config = dict(
    num_hidden_layers=19,
    hidden_act='swiglu',
    init='normal',
    optimizer='adamw',
    learning_rate=0.00563,
    schedule='wsd',
)
Each number is 50 + 10 x the weight over the matrix's rms, rounded and kept within 0 to 99. Layers, rows and columns count from 0.

# layer 2 attention output (transposed), 64x64, rms 0.259, rows 22-31, columns 0-63
51 49 47 53 48 57 73 35 46 52 62 62 50 41 56 50 40 54 63 62 50 36 54 53 31 34 50 48 60 43 51 53 47 55 55 47 48 41 72 46 53 58 44 63 45 38 57 33 41 56 50 64 31 45 66 48 57 49 61 43 38 50 35 42
43 66 73 63 46 56 68 50 41 39 66 56 37 26 41 50 38 59 58 49 48 42 32 62 47 56 55 47 59 53 45 43 37 35 38 67 65 69 27 53 51 60 41 66 38 63 53 44 49 51 43 68 45 53 43 43 56 45 63 45 23 52 51 42
31 60 44 59 75 44 82 54 60 57 51 56 47 64 62 45 49 70 51 55 28 74 56 41 30 29 29 66 46 74 58 40 43 36 43 35 27 54 39 62 64 56 71 49 46 43 46 55 53 58 49 48 43 42 46 47 41 44 57 34 38 42 31 64
65 62 52 43 67 49 39 51 48 55 59 51 49 54 64 40 41 50 44 25 29 57 27 46 47 54 25 59 34 41 60 66 62 38 51 55 40 49 64 47 62 58 56 60 28 37 61 70 48 57 51 37 69 43 50 57 54 57 32 36 63 55 37 80
61 60 47 41 35 65 53 51 49 63 56 52 52 46 58 60 57 32 39 42 35 38 31 63 48 67 55 41 65 45 58 50 65 54 55 56 51 51 28 54 51 37 44 37 55 71 35 67 31 55 62 53 57 26 67 34 41 57 47 44 58 57 63 37
49 45 49 47 68 50 58 64 38 48 29 50 38 37 57 56 57 27 53 59 42 40 47 46 49 52 68 40 49 57 55 70 52 38 61 67 55 42 41 56 62 56 47 65 37 51 35 46 43 60 34 61 35 34 65 41 58 49 36 47 45 59 56 66
49 55 78 61 36 56 51 51 48 43 64 54 44 37 31 58 37 26 32 51 52 50 46 55 57 46 59 41 65 53 32 50 57 52 44 76 70 58 46 46 38 42 30 44 52 47 54 58 39 53 45 50 38 33 45 51 52 65 77 63 40 45 52 61
29 42 50 32 34 63 56 48 44 48 54 67 51 50 41 54 42 35 52 61 66 52 27 34 58 51 46 38 63 67 28 59 43 51 52 56 34 54 33 59 63 31 55 53 45 58 55 51 57 48 61 53 59 65 36 80 46 52 54 68 41 34 78 36
69 33 58 71 56 42 56 35 37 48 60 49 59 32 63 55 49 47 56 61 52 41 52 56 49 39 45 51 59 56 60 45 54 53 65 34 57 28 46 57 56 48 59 40 52 64 65 37 56 54 44 39 55 51 55 48 45 48 34 56 31 35 47 46
59 41 42 54 53 36 49 44 61 57 36 48 52 43 51 54 45 52 51 65 66 64 40 33 49 40 41 57 43 52 26 48 34 72 48 44 55 64 54 53 62 56 57 49 43 42 48 53 52 43 60 49 24 68 23 72 46 36 47 60 49 47 64 61
# layer 2 attention value, 64x64, rms 0.255, rows 23-31, columns 0-63
90 54 62 51 46 59 50 44 58 44 63 52 43 38 25 51 38 56 61 43 34 47 45 46 52 50 58 51 58 59 39 52 52 73 41 38 53 49 72 50 34 28 42 40 47 29 49 44 92 46 59 49 76 51 30 40 61 32 47 49 81 48 54 71
46 50 48 59 48 36 48 43 42 57 41 73 35 71 50 69 45 53 65 55 70 57 62 22 45 55 53 59 50 54 40 54 43 60 43 35 52 55 53 54 35 50 57 57 27 38 51 55 53 49 47 56 49 49 38 50 64 48 52 59 47 42 61 32
56 25 56 52 40 41 67 50 51 47 53 63 46 39 77 58 44 33 48 77 77 55 42 47 45 63 38 69 54 37 66 51 47 43 40 62 49 37 36 42 53 36 53 45 45 67 50 63 50 49 45 44 36 61 51 43 36 46 54 43 33 74 45 50
59 61 61 49 48 58 49 59 35 46 51 51 57 63 40 46 62 44 48 48 40 33 53 65 48 38 56 55 26 68 67 37 38 46 58 56 45 62 58 63 51 50 33 31 59 43 48 45 60 58 68 45 51 60 52 40 39 44 41 62 46 65 56 44
62 49 52 46 51 40 70 36 41 39 47 61 55 55 38 44 33 60 75 41 72 45 65 46 40 61 47 51 34 50 43 33 49 40 42 59 54 38 69 74 61 49 51 56 70 42 53 34 52 50 56 53 63 61 50 29 22 38 59 42 39 59 67 71
60 53 51 61 41 66 51 46 45 45 58 33 66 35 17 46 50 49 35 52 42 40 43 53 50 45 57 42 46 50 62 60 58 45 51 45 56 62 67 48 54 37 39 43 72 39 48 49 59 49 73 38 64 38 53 54 58 50 47 72 61 53 58 51
40 78 34 54 39 26 58 46 60 38 80 16 52 51 61 42 54 66 60 61 44 48 60 48 62 39 47 34 69 68 47 55 52 55 38 45 34 48 61 41 69 43 66 57 43 43 37 49 63 30 41 58 60 52 51 46 67 42 54 44 69 27 46 48
36 46 53 32 66 48 53 50 40 59 41 43 59 60 45 75 56 48 54 22 20 50 69 45 60 49 45 37 56 51 48 39 40 57 55 28 66 80 53 57 47 37 50 43 53 36 50 37 46 45 60 75 61 50 41 32 61 37 44 62 52 68 75 56
09 65 41 52 41 35 52 52 62 35 68 29 34 51 64 36 37 51 50 51 56 65 31 42 61 37 52 18 80 50 45 60 58 49 49 45 47 42 59 34 66 58 81 76 47 61 49 58 54 40 40 59 52 37 53 57 64 50 54 35 68 39 37 41
# layer 2 attention query, 64x64, rms 0.326, rows 32-47, columns 0-63
45 44 64 49 58 41 40 54 42 69 37 62 61 50 56 47 55 43 38 63 41 51 53 58 48 41 50 58 41 50 54 46 51 52 52 59 47 52 49 37 51 43 52 48 48 48 49 51 43 56 44 56 46 47 42 47 49 68 34 49 54 52 58 52
46 43 23 56 56 47 58 60 47 43 52 59 36 59 62 40 42 41 58 56 51 45 53 48 50 36 63 29 55 39 44 57 56 51 39 60 41 45 63 58 56 49 58 59 35 58 56 63 46 53 39 65 47 52 45 53 60 48 48 58 36 49 58 40
49 48 59 65 56 49 49 47 42 62 49 54 50 44 57 47 51 43 39 47 40 54 51 62 54 48 54 48 51 46 61 35 51 61 63 51 60 53 52 39 44 43 46 39 49 50 44 60 50 55 40 39 48 47 36 46 48 68 39 54 55 59 48 39
51 45 53 53 53 34 56 47 46 69 43 58 52 44 54 60 62 65 40 55 49 42 65 61 54 45 52 60 42 47 51 51 54 45 45 49 53 58 48 49 41 45 41 45 50 42 53 45 52 59 54 53 45 52 62 46 42 57 42 40 55 53 40 50
45 47 53 48 57 35 51 53 46 71 34 47 61 39 54 59 60 49 33 51 50 46 56 57 53 48 51 58 43 44 53 49 56 52 54 52 59 56 51 45 36 41 49 41 54 43 45 50 48 57 47 49 45 46 59 46 42 68 37 53 57 59 43 44
52 43 52 50 57 45 52 55 51 59 39 53 51 48 56 61 65 60 48 41 56 52 56 57 49 58 46 45 41 48 51 41 56 48 47 34 55 64 55 46 52 44 42 46 39 44 55 50 50 49 56 47 45 57 63 52 38 55 44 48 43 58 46 52
43 60 48 48 47 67 41 46 48 30 57 47 44 61 50 31 35 51 66 59 57 60 41 45 38 44 48 57 54 65 39 53 44 55 55 45 35 45 42 56 60 55 56 68 53 54 55 46 45 51 46 45 60 51 45 57 60 37 58 59 42 34 60 56
51 57 44 49 46 50 51 42 49 43 62 47 56 52 49 40 41 38 52 53 45 59 44 46 51 49 54 58 60 47 48 61 45 60 53 56 44 43 46 48 47 49 57 56 53 50 46 57 48 53 52 49 48 46 42 50 49 45 54 50 47 38 50 46
53 51 66 58 51 52 35 56 45 41 43 56 66 61 48 35 45 52 50 51 35 58 55 45 40 42 66 68 49 66 33 49 53 67 47 67 47 47 55 60 49 42 51 41 65 39 51 43 44 58 63 60 44 45 44 52 33 41 58 40 42 43 59 50
47 60 59 47 44 42 53 35 53 53 62 32 50 51 49 52 36 34 46 73 43 57 40 46 48 33 52 68 66 24 39 54 39 51 51 48 48 35 56 58 35 55 70 57 55 57 53 50 37 65 57 51 54 20 40 55 48 48 55 58 65 41 35 53
48 44 58 35 39 59 43 51 47 55 36 41 55 43 54 57 52 49 57 48 31 50 71 50 59 57 58 54 50 60 51 47 49 30 54 52 45 41 61 41 64 59 37 42 42 58 46 43 48 52 54 49 58 58 62 38 54 58 63 37 49 51 56 49
50 53 58 54 40 39 53 48 49 59 37 40 49 58 54 54 34 49 52 56 33 46 59 48 40 37 55 66 50 42 39 48 49 44 44 43 49 40 54 60 41 54 64 57 71 48 46 47 43 52 45 74 58 55 54 44 53 51 47 44 53 43 64 55
46 49 38 65 51 44 56 50 62 42 58 34 55 42 47 48 52 51 43 56 62 51 44 48 54 51 44 41 61 36 64 69 44 52 43 62 55 51 53 42 44 60 55 45 48 62 44 59 57 45 43 44 36 47 40 63 38 60 61 69 58 46 35 45
43 47 44 54 45 51 64 47 46 48 62 43 50 55 43 55 49 44 48 51 52 55 41 54 40 43 49 28 57 42 58 42 57 47 41 40 50 68 57 58 50 55 42 54 49 69 56 50 45 58 62 58 42 48 53 34 31 46 45 50 52 66 37 41
52 62 52 78 58 61 49 45 37 36 46 44 71 47 63 35 41 34 31 53 76 44 49 64 45 30 70 22 38 62 56 43 42 51 41 59 52 57 57 66 26 45 46 50 72 64 61 59 53 72 67 32 42 17 51 44 09 64 59 34 74 60 31 34
54 24 52 63 52 47 38 48 46 62 46 48 56 65 37 45 48 35 28 41 34 54 42 61 45 29 66 51 56 41 46 54 42 59 49 59 43 58 67 68 53 58 55 34 63 51 59 43 53 68 62 66 59 14 32 58 61 67 54 35 57 64 38 51
# layer 2 attention key, 64x64, rms 0.267, rows 32-47, columns 0-63
68 59 44 44 46 44 55 44 46 48 56 39 46 47 42 45 53 63 70 51 38 49 51 63 69 61 54 49 40 45 43 49 46 45 53 29 59 49 68 52 54 53 53 47 43 30 56 47 62 38 60 38 62 47 63 46 57 30 54 44 46 43 54 50
49 40 52 45 61 32 67 46 50 70 66 48 64 61 41 76 47 52 81 53 32 52 53 39 52 67 61 32 65 49 45 50 44 44 61 30 55 43 48 45 53 28 68 40 70 38 52 39 34 47 41 55 63 34 24 35 69 40 35 52 57 44 76 61
36 45 50 38 63 57 63 58 43 51 68 44 61 50 54 42 40 46 68 36 38 54 34 32 55 53 49 43 63 45 48 53 45 61 53 45 47 47 42 48 68 32 50 51 52 44 50 43 50 59 55 56 61 45 40 48 59 25 43 63 49 52 78 64
62 50 14 60 54 55 61 58 66 51 44 46 48 53 52 53 66 62 53 33 67 44 52 43 69 55 32 31 57 57 60 50 54 56 56 38 67 50 57 36 50 39 49 29 42 31 36 48 47 33 43 45 47 63 56 44 62 67 34 53 71 38 47 38
50 41 21 58 59 52 60 63 65 57 60 44 48 45 54 53 61 64 65 30 61 51 44 46 68 66 43 32 51 43 57 44 58 61 48 41 65 47 54 37 64 29 59 38 40 33 43 57 51 45 43 49 48 62 48 39 59 48 39 53 69 40 61 48
66 53 23 74 54 43 53 69 58 59 49 58 48 35 61 53 76 65 36 31 61 54 48 60 71 57 18 37 50 43 54 62 59 62 61 35 71 64 58 16 39 53 51 30 26 28 48 63 50 29 41 51 32 78 70 61 55 72 40 40 59 53 30 40
41 51 63 35 44 51 39 45 33 42 54 54 62 63 44 50 43 42 59 50 41 40 46 52 30 39 67 64 52 51 47 44 45 46 62 57 24 46 43 65 53 63 46 63 68 73 60 32 50 69 53 42 56 33 52 45 42 37 63 57 37 63 48 53
40 58 64 57 44 68 44 43 31 35 58 36 65 50 49 39 50 30 57 58 54 61 51 47 36 38 59 60 49 60 56 60 41 51 60 45 25 47 48 69 54 59 51 58 52 59 65 45 47 65 63 45 60 25 40 43 43 31 57 52 46 58 49 47
47 46 61 38 43 53 28 49 31 37 52 47 52 78 56 48 40 45 55 57 44 39 54 58 42 35 63 43 54 36 54 57 57 38 63 58 20 34 42 77 71 45 54 45 49 73 63 40 56 48 56 45 77 36 42 30 52 39 60 48 49 64 44 55
37 44 48 70 51 60 39 40 41 46 67 38 48 47 37 43 39 44 45 51 48 65 62 45 47 41 54 57 50 64 55 63 42 54 40 70 45 43 48 60 69 39 48 49 58 46 64 48 60 60 60 55 42 38 24 53 47 52 63 44 48 49 53 44
63 48 51 47 52 49 56 57 43 44 50 55 49 59 49 62 60 57 47 51 73 44 45 40 51 66 33 66 48 40 58 45 50 34 57 31 49 56 72 38 49 42 52 55 39 39 53 43 40 19 46 39 55 53 63 65 54 58 46 51 39 57 62 64
39 45 37 51 44 56 37 66 48 52 46 47 48 48 28 58 50 59 61 52 43 45 70 46 57 34 59 50 43 60 47 50 53 55 66 68 40 62 54 56 59 40 62 38 54 39 66 33 43 47 68 46 53 46 35 47 50 38 58 44 40 54 61 35
43 59 65 54 42 51 47 51 53 38 58 54 39 53 37 42 37 42 47 52 49 63 50 50 43 56 58 51 51 48 48 41 53 52 17 57 37 51 50 49 59 62 49 70 39 59 50 63 60 80 53 65 41 41 39 61 55 45 59 53 54 36 48 37
48 57 53 65 49 52 36 62 50 55 41 51 50 49 49 47 61 34 34 40 49 57 40 58 69 38 29 54 60 54 55 48 55 70 65 42 60 42 44 38 48 62 55 53 43 23 41 35 43 54 54 54 49 53 57 55 48 55 60 41 54 47 41 45
57 59 42 42 35 57 41 45 57 38 57 47 36 62 40 42 31 58 59 53 46 58 36 43 41 41 46 34 66 65 49 46 40 50 43 57 36 32 49 71 69 61 63 53 53 56 41 49 62 46 53 55 56 56 28 49 57 40 61 57 57 48 40 57
57 52 65 43 38 48 40 53 48 61 61 50 46 54 46 56 40 41 38 57 33 70 50 47 49 43 37 53 56 65 50 50 44 53 41 70 44 41 42 61 45 48 51 30 49 58 46 43 45 48 55 57 54 41 31 51 53 44 54 52 61 53 44 72